{
  "num_hidden_layers": 12,
  "hidden_size": 160,
  "num_attention_heads": 2,
  "num_key_value_heads": 2,
  "head_dim": 64,
  "intermediate_size": 320,
  "vocab_size": 2213,
  "hidden_act": "relu",
  "norm": "layernorm",
  "norm_place": "pre",
  "norm_eps": 1e-06,
  "positions": "learned",
  "qk_norm": false,
  "attn_scale": 0.125,
  "bias": "all",
  "tie_word_embeddings": true,
  "parallel_block": false,
  "init": "normal",
  "init_std_qkv": 0.0165,
  "init_std_o": 0.00336,
  "init_std_up": 0.0165,
  "init_std_down": 0.00336,
  "optimizer": "muon",
  "learning_rate": 0.00637,
  "beta1": 0.9,
  "weight_decay": 0.02,
  "lr_head": 0.00684,
  "max_grad_norm": 0.5,
  "warmup_steps": 200,
  "schedule": "cos",
  "final_lr_fraction": 0.0,
  "batch_tokens": 16384,
  "max_seq_len": 512,
  "doc_mask": true,
  "train_tokens": 139700000,
  "max_steps": 8527,
  "dataset": "wikipedia_en"
}
Each number is 128 + 24 x the weight over its row's rms, rounded and kept within 0 to 255. Layers, rows and columns count from 0. Numbers have three digits each. The size before them is the row's rms in percent of the matrix's.

# layer 6 MLP down (transposed), 320x160, rms 0.0534, rows 183-260, columns 40-79
099:114119137097121125146106081110131130086138116136159175113129155131128149096170079144131127099102152120114148104111187141
116:144142107113120142118118135140132161128137161132171141105161101122139140148176113121185101122148148136146118114104092108
102:130150095127122151146114130111101102142112088193126136114134135072086121102136117145155113101133137131115110155140184099
110:099151141139176153116145151136134134092126097101119113083095092126130167168165115104103109149129132139136127153147149138
104:088136167119110149153129135146120112124099167101131129123121086141082124125101136105079124150111119106116142149157150113
106:142103156155140083124187118094114143165119136087090143168141151117121124154149173132104106125194119168119088125108114133
103:148151099134092110155163133091134138169136117112117105125133111116132110187158110144139161108188153149101143137126118147
101:165118120168123147070122177095141133131177096148125107162117124174114131150130144142103131138116140134157128117154157106
107:161098088146164109092146132170109144143131171111130112128116191147144102063143111118101164153114157143146140141130131124
097:124133127137138113110075168143176142113123085116125116136154104170124148127114153128122088119120096155140148106097106108
096:172158107154145146114164135169139100121140095108091126109137099127105127144130094106129140122152114126180104163133135144
096:092109093091148136104122115159149138145098129112163103113095156132115106121162090108168133103136147114101130124159092123
097:146159143119129126145132135128113111137128114072130113106113146146132117115057105113121150097068132129122178104134125115
107:133108132112100101141140163104122100113131115098139124128095114107150109138098162146162156117133113133124163134192149153
104:150131125115161107102147139131127150141174118110071146165141102179147148165099105153124088100111126085116105127156121130
107:121136156105166105126139144158109128166144122135153174108074127183164147124177152086104090131120095118161134133102074101
108:138163157143100145142142108109135101085135139133127137136138130142145103161127136117167137127109138128128107153136130118
094:112121140134152160127122138101127138117126148105129107135129131102160118161208170103091135131149149159145114143126123154
094:094135117102109153137137077132164100144110105153101133148121136120166166140142137175120087096106104167156114140120129125
088:161131131140119117115097148155106145125137127122115112148133136168125118178129144155098116140132121147132127123182133181
107:110107158139122124070159145134134115145118102117070108164144156107132157098110110144127148108148071093151093128109116185
098:084130073139119137111140118124112095120122123140131113095174176136120170117161143122138129122145129155120106124105108133
097:114178142104109157129111127123130084105113112106137096135094149091116140126091135127148072142123102144116109091131104164
097:111113138128105111135118109122128145141109134156122141159112136140101129129134060172111141082138119126137132129154138142
104:105122124167146139206127099142111114131110148122115104092081132111161157101124130087144150128118149115136171109147134142
090:144129058121131142096153107141149138115153104167126106100143105123114138156125115148125111109152115148153167122146118085
094:142085130137122150158129153117140140115152164100150132176130157136161112130147126114146115106147156139118109084115112130
095:172123099092122151125162130116149131147101138163131130112108141127119117080147125162116148092134136140133126133143090133
103:148088132088122109159145139139105157126109131110131133061165139131078132126110135119150117154118140128133143141151114133
098:118160131140131122129183164101146111110118115130151130136124113106121121143091110106139101129069121110153134108113136130
102:113152127091125101140105147128107128134151117147138143144130156180144172098150149125165136084136149077118152137156133130
107:146116160116133134134123152108097111137104159130118093090100125170126084138124137138133127084115143172128115145166151186
098:135118131169134153160129133171136137135158145125079113098127121105133136067148126112085104124164157195143140119115082116
098:161137120137123119149138147093135158127076126145162108137132100127095103124131113126125160155110148115113183144138122075
092:144135152102129136080148113121134127118152081074123122134133135116115160111196133098117143131127142139122173177144102142
092:120165089137074115174134089093114138117109109157122139088141107158168133160166137112126135142117133155115122142127114125
112:116114149121150065139144114113141127115114141146169122102127125107185135152172138122114120085111130147151101130160134094
100:127155146115114141138115082132103162126112121163100170082114185123134112121119159143123142135135149105113110132194133141
106:075094107121130139127155130161079133109102148122092107138122139166152148136154071125160105104136075107098139093136092154
095:130129162145127127144131165143140127116118146144115127140103142161146134137111099154093147125121141117144113157119131149
089:123088137125117111115117132123104149133105165161111136122075150097134097148129122111106104122103139120140139127174093129
101:126109133104161080140086129135120133104146133106138132148159134115162110113098095159190104123187183105136145117122159142
093:096123104106110137137106132109126117166107123108190126081115122100098112097107168096149146073115111147116131144110130101
097:154144109130166150037137149116140184151109164117119092138110152144092136113123153098113120140102148134165108121116165134
094:156152153160128121145129140134124138143156110116129057158144126118166104152103118071109173125156155112130130108121126117
090:162127138110075139102104157183146157166150156097088117140098097112083108123168119137110159107110160099135129128121139122
101:108105147144140117163130111142120125104135091126133164130123117095125138161134101166135092133123171108091107071153116127
118:147107106150137177141149136142105101145122106159117102158142137070099127135138136110137098136118159100144097099125170121
094:120098114107137123151076142141137110128108136145095160099094092112158168125123120101123131098128147111129176118098113191
098:112137125152097135108133089113103096104134114138141113171145134110182144129144150111102167152121075116104103130110122140
116:149132155164113102176095140147140129125110204166118109106126135110134103118142114159134133124133155121123111137120130157
104:087097084153138146119097118119088126160111139131130086111096153112148132101095135155110161106126082133138109145112140089
106:153161146206153167158146096111150134104089138094109173114167103128121158127153134145126116141093116100148132083171083107
102:161128138118195159125127125081136127118114081104148125138118151131121123140105125133109134103100114153115190122109140107
100:123106090112110149099104139101091116125140154094154097108109152115102134094148158137120126134131136167102138107136115128
099:162145108122147128131123124138132135127101119136105103125121123157144101047131096112092127127125122118133137140145133155
098:092158149115127140091134152150150129128092102129109114171125180118096125121134161154128148104089069106126138131140112106
099:147114135105087096130160104122105152121153128163113152140148146148158150074130129100159171112141102169115152128168083120
092:127126143166165129131117140091127138099151137126134125096132088121110119128073085140136089154137088136145134150141093149
097:116173120110151133143077134093137124145118145093160149097154100131128082185131116179116119130159123158124131150128151103
118:060124144146105132151132150135130089142102164093182101130160078122114129126157120132133102130111063087101102126148113142
114:104134090147121075119153113101134121154158151118112134132113126082106088160147137130116147144129160131107157084133110129
103:099107155135120127116115109113149116112157167125108143116149149106137105120116082129133130102150148076097177135133142146
102:130100107137183146108173196141166139148102142137158140132138099144106128154118125135148109131097104094127090117120125136
087:116106127122103134091133109132137128110164095126128119135122110122146147099184175092195119092129125131168164135096101124
107:118169120116064163105149122121125097131115137112153138165122091093137145118112124116155099134130097130154123127084177128
105:115140114161153156099064141111147145151115141157140127151148141147119095173143156171152153126155097078150136139120172104
092:086096117165128147173132147149096089146166159161119105095153072152094149129127136115150139076178122124152162146133142180
104:113103164089097129118126116120155113106173132097144138111135174110101106162164083120171150122187132140138158131149116146
088:156136098162126141104131133132140134152115098091080147140144082091110139118154096139116125141083106127124132115128091119
101:130136148130121142125107122101124100108151143094117137146129095104124102146083132197109128102146119186103118147129092112
098:128167137133162122155126113154115159090149110115174121160088091111142152134117134114119164148137166130127134101079120148
096:143128122127148150104145085132145146112132122136161089136138108141157098153171105100135126182135146119127128184081084126
098:138073137117131111119099090077160161085135104115153140125138114108114135116143124156119134173118179152159095125131091109
090:151130135094156159124115134114118119111116116173090121160146126141095132127086078128145129111098119155111120115127145165
101:135139091148122086099128105156141164101164140145103102144133111103125190148138122169141129128133146122160110108136097102
085:156112136125149171128131126129186174086090141108127129171138085109125115155138133129141113072121189093127099144108137112
096:146136114129129122132144096142136165114100097174183148121150119160134166112111162108176149141109099110103095146136116125
# layer 6 MLP up, 320x160, rms 0.104, rows 184-261, columns 40-79
113:101144112132136143137138126168150131103117106129150135133134153106123147115126084118124156106098128134174126156145149106
097:098109135111085159089166179124104155124192090144152128138150141105106100114111095113174129122139100072142130122091122098
112:094156113171143128132100105125082149157114120099128120121120134126153116114189088100107132139171144118153120106102117144
107:126077147137146117161135130131069139142153154138109130162097148117130118145149122152119121110121113109084144165104124115
096:123141120102135109128146138138128141131128123156132148109110135102152128168114093152061132080151161164144149086139112137
105:107118114078147087112122181108141105169115153141141127161107187126146114130122071173160117160101140092098162117116134139
104:091134140092146133118140134104129126133116078177125156136130094119096115153114136092159150118128125141113105125104116098
112:098114133125128123129133099172119170125088107137122132127159164150095128132132127098119129166103074143128142101114112076
096:126152137134138158153129109140158123119152106130132151162125134121088105142075083161136137119091178132124136123117126082
092:131177121141130155115127111151092144135145132113149131195088132130148141142130115112132081125138138051153120151110124134
097:139105116129141079142116100109135170159143116131107130085140165150129127146100165165130132074160081100085146123126093152
104:144127127131155149125135131115108114095139155117157114096122118141142118114130172128123143134092111116133134126101176131
105:125186158158164152126093125164100170161119126125138132079126106113109121138092138061160092143154131124147138116144121105
109:119135126117103158139090154152128154107098107137110122156118164129112156175120122168145163160094084138114126121126098143
104:127117101185163128158137131106128153196119089134162132135138166114144113104161138124127137128135112189109142100143144143
111:118149143121145090121133097098093161149148129154150166108104134166138131130121159146121107106102104120142129142151127125
102:185097103153139151169093128086154174116135094175135137115121152165096115096120122120144165125118122089157091142130150108
096:080129131120154131144144098175127114125135131071154144150102161122165121113133148128145132078117131150153083137101146156
094:122139141099111127210116132120129116133160131122164104147124136130097134146170132135110160126131158116150127142177089145
103:120117137142116133136144135136114120154161123135105134119106136115165120142098085142103141111144160137135150139123122091
094:119142102106144116105185155187115143139127122141097163093128146114146094132068117093163096129146107112110107152118116089
097:160092120122104140101156170095119115106127167114137130122142129104109143141106135121094121152164151131098124148095134152
109:125119112124092118138135139116121110134139109084125106116190127088047126159117129116126171111143108129155154099114151165
107:127112128104126115137156158110110119100114107114113125139084095107144155121116093098147160120088141146161092129132160160
094:068139113122152114164153149135123112124144117138146165161087125122144126115062088122095118124144154161112114116084125159
105:118147117102104135131129167106101148149097136091120149109135143173140100120141113180137155154093156130122106156124116145
098:139135146102123145103104130124094136126137128183139146119126163100134089117126116121135122147149183111120149117145156157
098:127154041114118128154126135158153115082143138121125130154137128134133097106156119152110120121072157150129136145152180109
095:083138170145097133167162117097137130162136118134080147090117101106107099124081137096114133115159129080125140123112150147
104:137111138109132129091130108125118176090123110111141130176104134129135120082124127134097146114089132092134110113175187118
101:105146095141135128125188133130123138168143154140110145158106134125122107135171062142152137134107142121171130120129107124
095:117171105141145169140162107041141110139128128123123169114112096139117143120145117124150163088167134124139113135124078124
100:127122122134101094117133130180121091116175132167129167137132120099170080131107139151102135119105136132113111127111150115
099:091108068113128118119124076104119153089099176109141087108101143165153128119141132128136148136127124129114161143163110149
089:161147080112156131131147131109167124148135136126193142159137112164096188122116150126143087130106153115160144145123104115
102:070149116134113122125117149126111115092135092095128107140120161152155144138154117166105113153140109138164139108116129098
096:118171099095159134100157164131091069142169126109166158099108175102104126125139204172135061152126122146135106159110110100
101:123072123126099133145111128109114105169174139119122149150063101119121131148186124119114145141134144117138146123123111069
101:129129131146104123100124126144107124128125109114158175126119110150123106097098139129150113183110107125105152084124130136
093:137128115196138145125170131138131157151129141154167182126115147139147121135125195115114140119111144109150142144138167107
096:143101121102145124151146111145169114072098102092117103126112118143172149129129143154143157155120144132109114150100111145
094:099160106094122122124114159147122136097155097155104132145144131109166143149152169147139134111101135118136112134109157134
106:114105129158103091118146101156109155119143079106135200108153120125122132134133121089129108096140116142113145130106155138
097:132116142121142121110159077081087125129150159130116136145138161109162156112107141117107142108107137089146119116129121143
091:132122140150107145166160121114083175134112113136131181150098137134135133131117139119173140166112096134112112184094137118
100:106164138130113127168122132174127110150130112110165141148168130150131084104141151097118141102091114163101138115142124107
108:150112120126139152152128124135140145098161167152149163108154101099107142111090069131116143142102171139129122098110093124
099:153143143146134107118128151175136137145179097090127115158135113122072162124121101128150139129118137108092130128129109098
097:118148123131120109147099144127142139132173166134139094151130152118133151127148118137100178144159097103140117184124137150
105:155134146113178185111136121118136161096147178109162106144095119159134126156134138118130151163140126134135150168125148145
103:093148158120173142112160135116091105100154142142117194145156160099121129100098165152066120151129111134137147099190116141
104:164083117137174120143093126086140195105101111109147164119123132158112143100116142127156171125171111106102089085110054142
104:121129149137098179146121168158099138079131093132126109155139127107120149156127121142141149105081106101101122091139179127
103:161122124117114132135105095093105121147164098095116167124124155109125132178168089093071128152157141140161111114104119092
092:118123082098086157132138112144122173107156123072088118110125141106100112120125084135083146139086146107100135133070133132
094:122117111061158139151139129118115142089108108140104110154121149122139154124085152142068160125102126116140130101117180093
095:163109101149134163133109096119135146169173129126136181104125116115093097081138152141123127181120126078122163112081112149
090:109150086145128107126095150108127142129128122133105166110128131110137109110157112153115146161101143099116087103139145076
102:099183110175111180120140136096100133069120130107118157109135116136190125131179133105128140140125105139146107167073118105
113:115159101074092145115111135149124155149138120166148116142121110101150149136139075125172126128127108142102113130137103098
111:172069122135143143132110135074103145081149130142118128146102154086098146142168119125155139120141176141157136153140180171
110:113149119145139119125090124138153171151112128144167129130139118165083178145111123125144090127123115138130134159107125115
101:130132127128150126147118087116151141144120111157131106127105105089154122120130160149109131098141137135135148111128115100
100:149108098103078144108151077151139167109123108125150118114150111139107119147134119126153165124112149153101136132088113100
110:131097127142129096098145098155145138120116134119141127138145141122113107125177124130161102132137107091176110099095111097
105:127139101130157115126105102104136108136116096121128161101121175154133143159144145148096153115131093134130123119093130148
094:086067123133146130166165119163133145136109103128123109130108097111094126144125107110119169151127128124137156124109147120
110:093133104167125138111109181115164115135156132100160126088127129113142151109155143132129128150135115105180144114124126083
098:128132143140133127122140125129107183097149093113126176130159150118143130129090146112134159141093093135108152133120137074
093:139120138094162147143105157147167142109107129124152142133158107160131112106130117089141126145156078136143089124154172158
109:115095115109133134097120128121128115113155157138145115083132166177087184156129120077175118095151148128118127134091115077
093:113097076123119105160116136148126092108109121170170106109116111097119123116113152099102117107101136110139121082162141141
104:082102120093095086120127121104119112143147114141111122126113117133159131143113147098148155146082132098085119120161069112
094:110171141108131111124105162132113161121136121127106094137115147133116125128141091114135099149120114157134146079133148134
102:151114139085122109164130069152092145108166136150100124107111122125118151162127125147123142111124153122142145159159081123
092:126108141124118127182153145135125167169093121142117108137105148135143099091107111108122135165132072118127153133133112155
092:143139167141105147125105134123102160159120118149155091151156107103110141148132136103167125156153102137142102131117110123
102:172118112170108133124101135067091156130134115127127104112115149123076101129118142153148178126118133150106168116178126138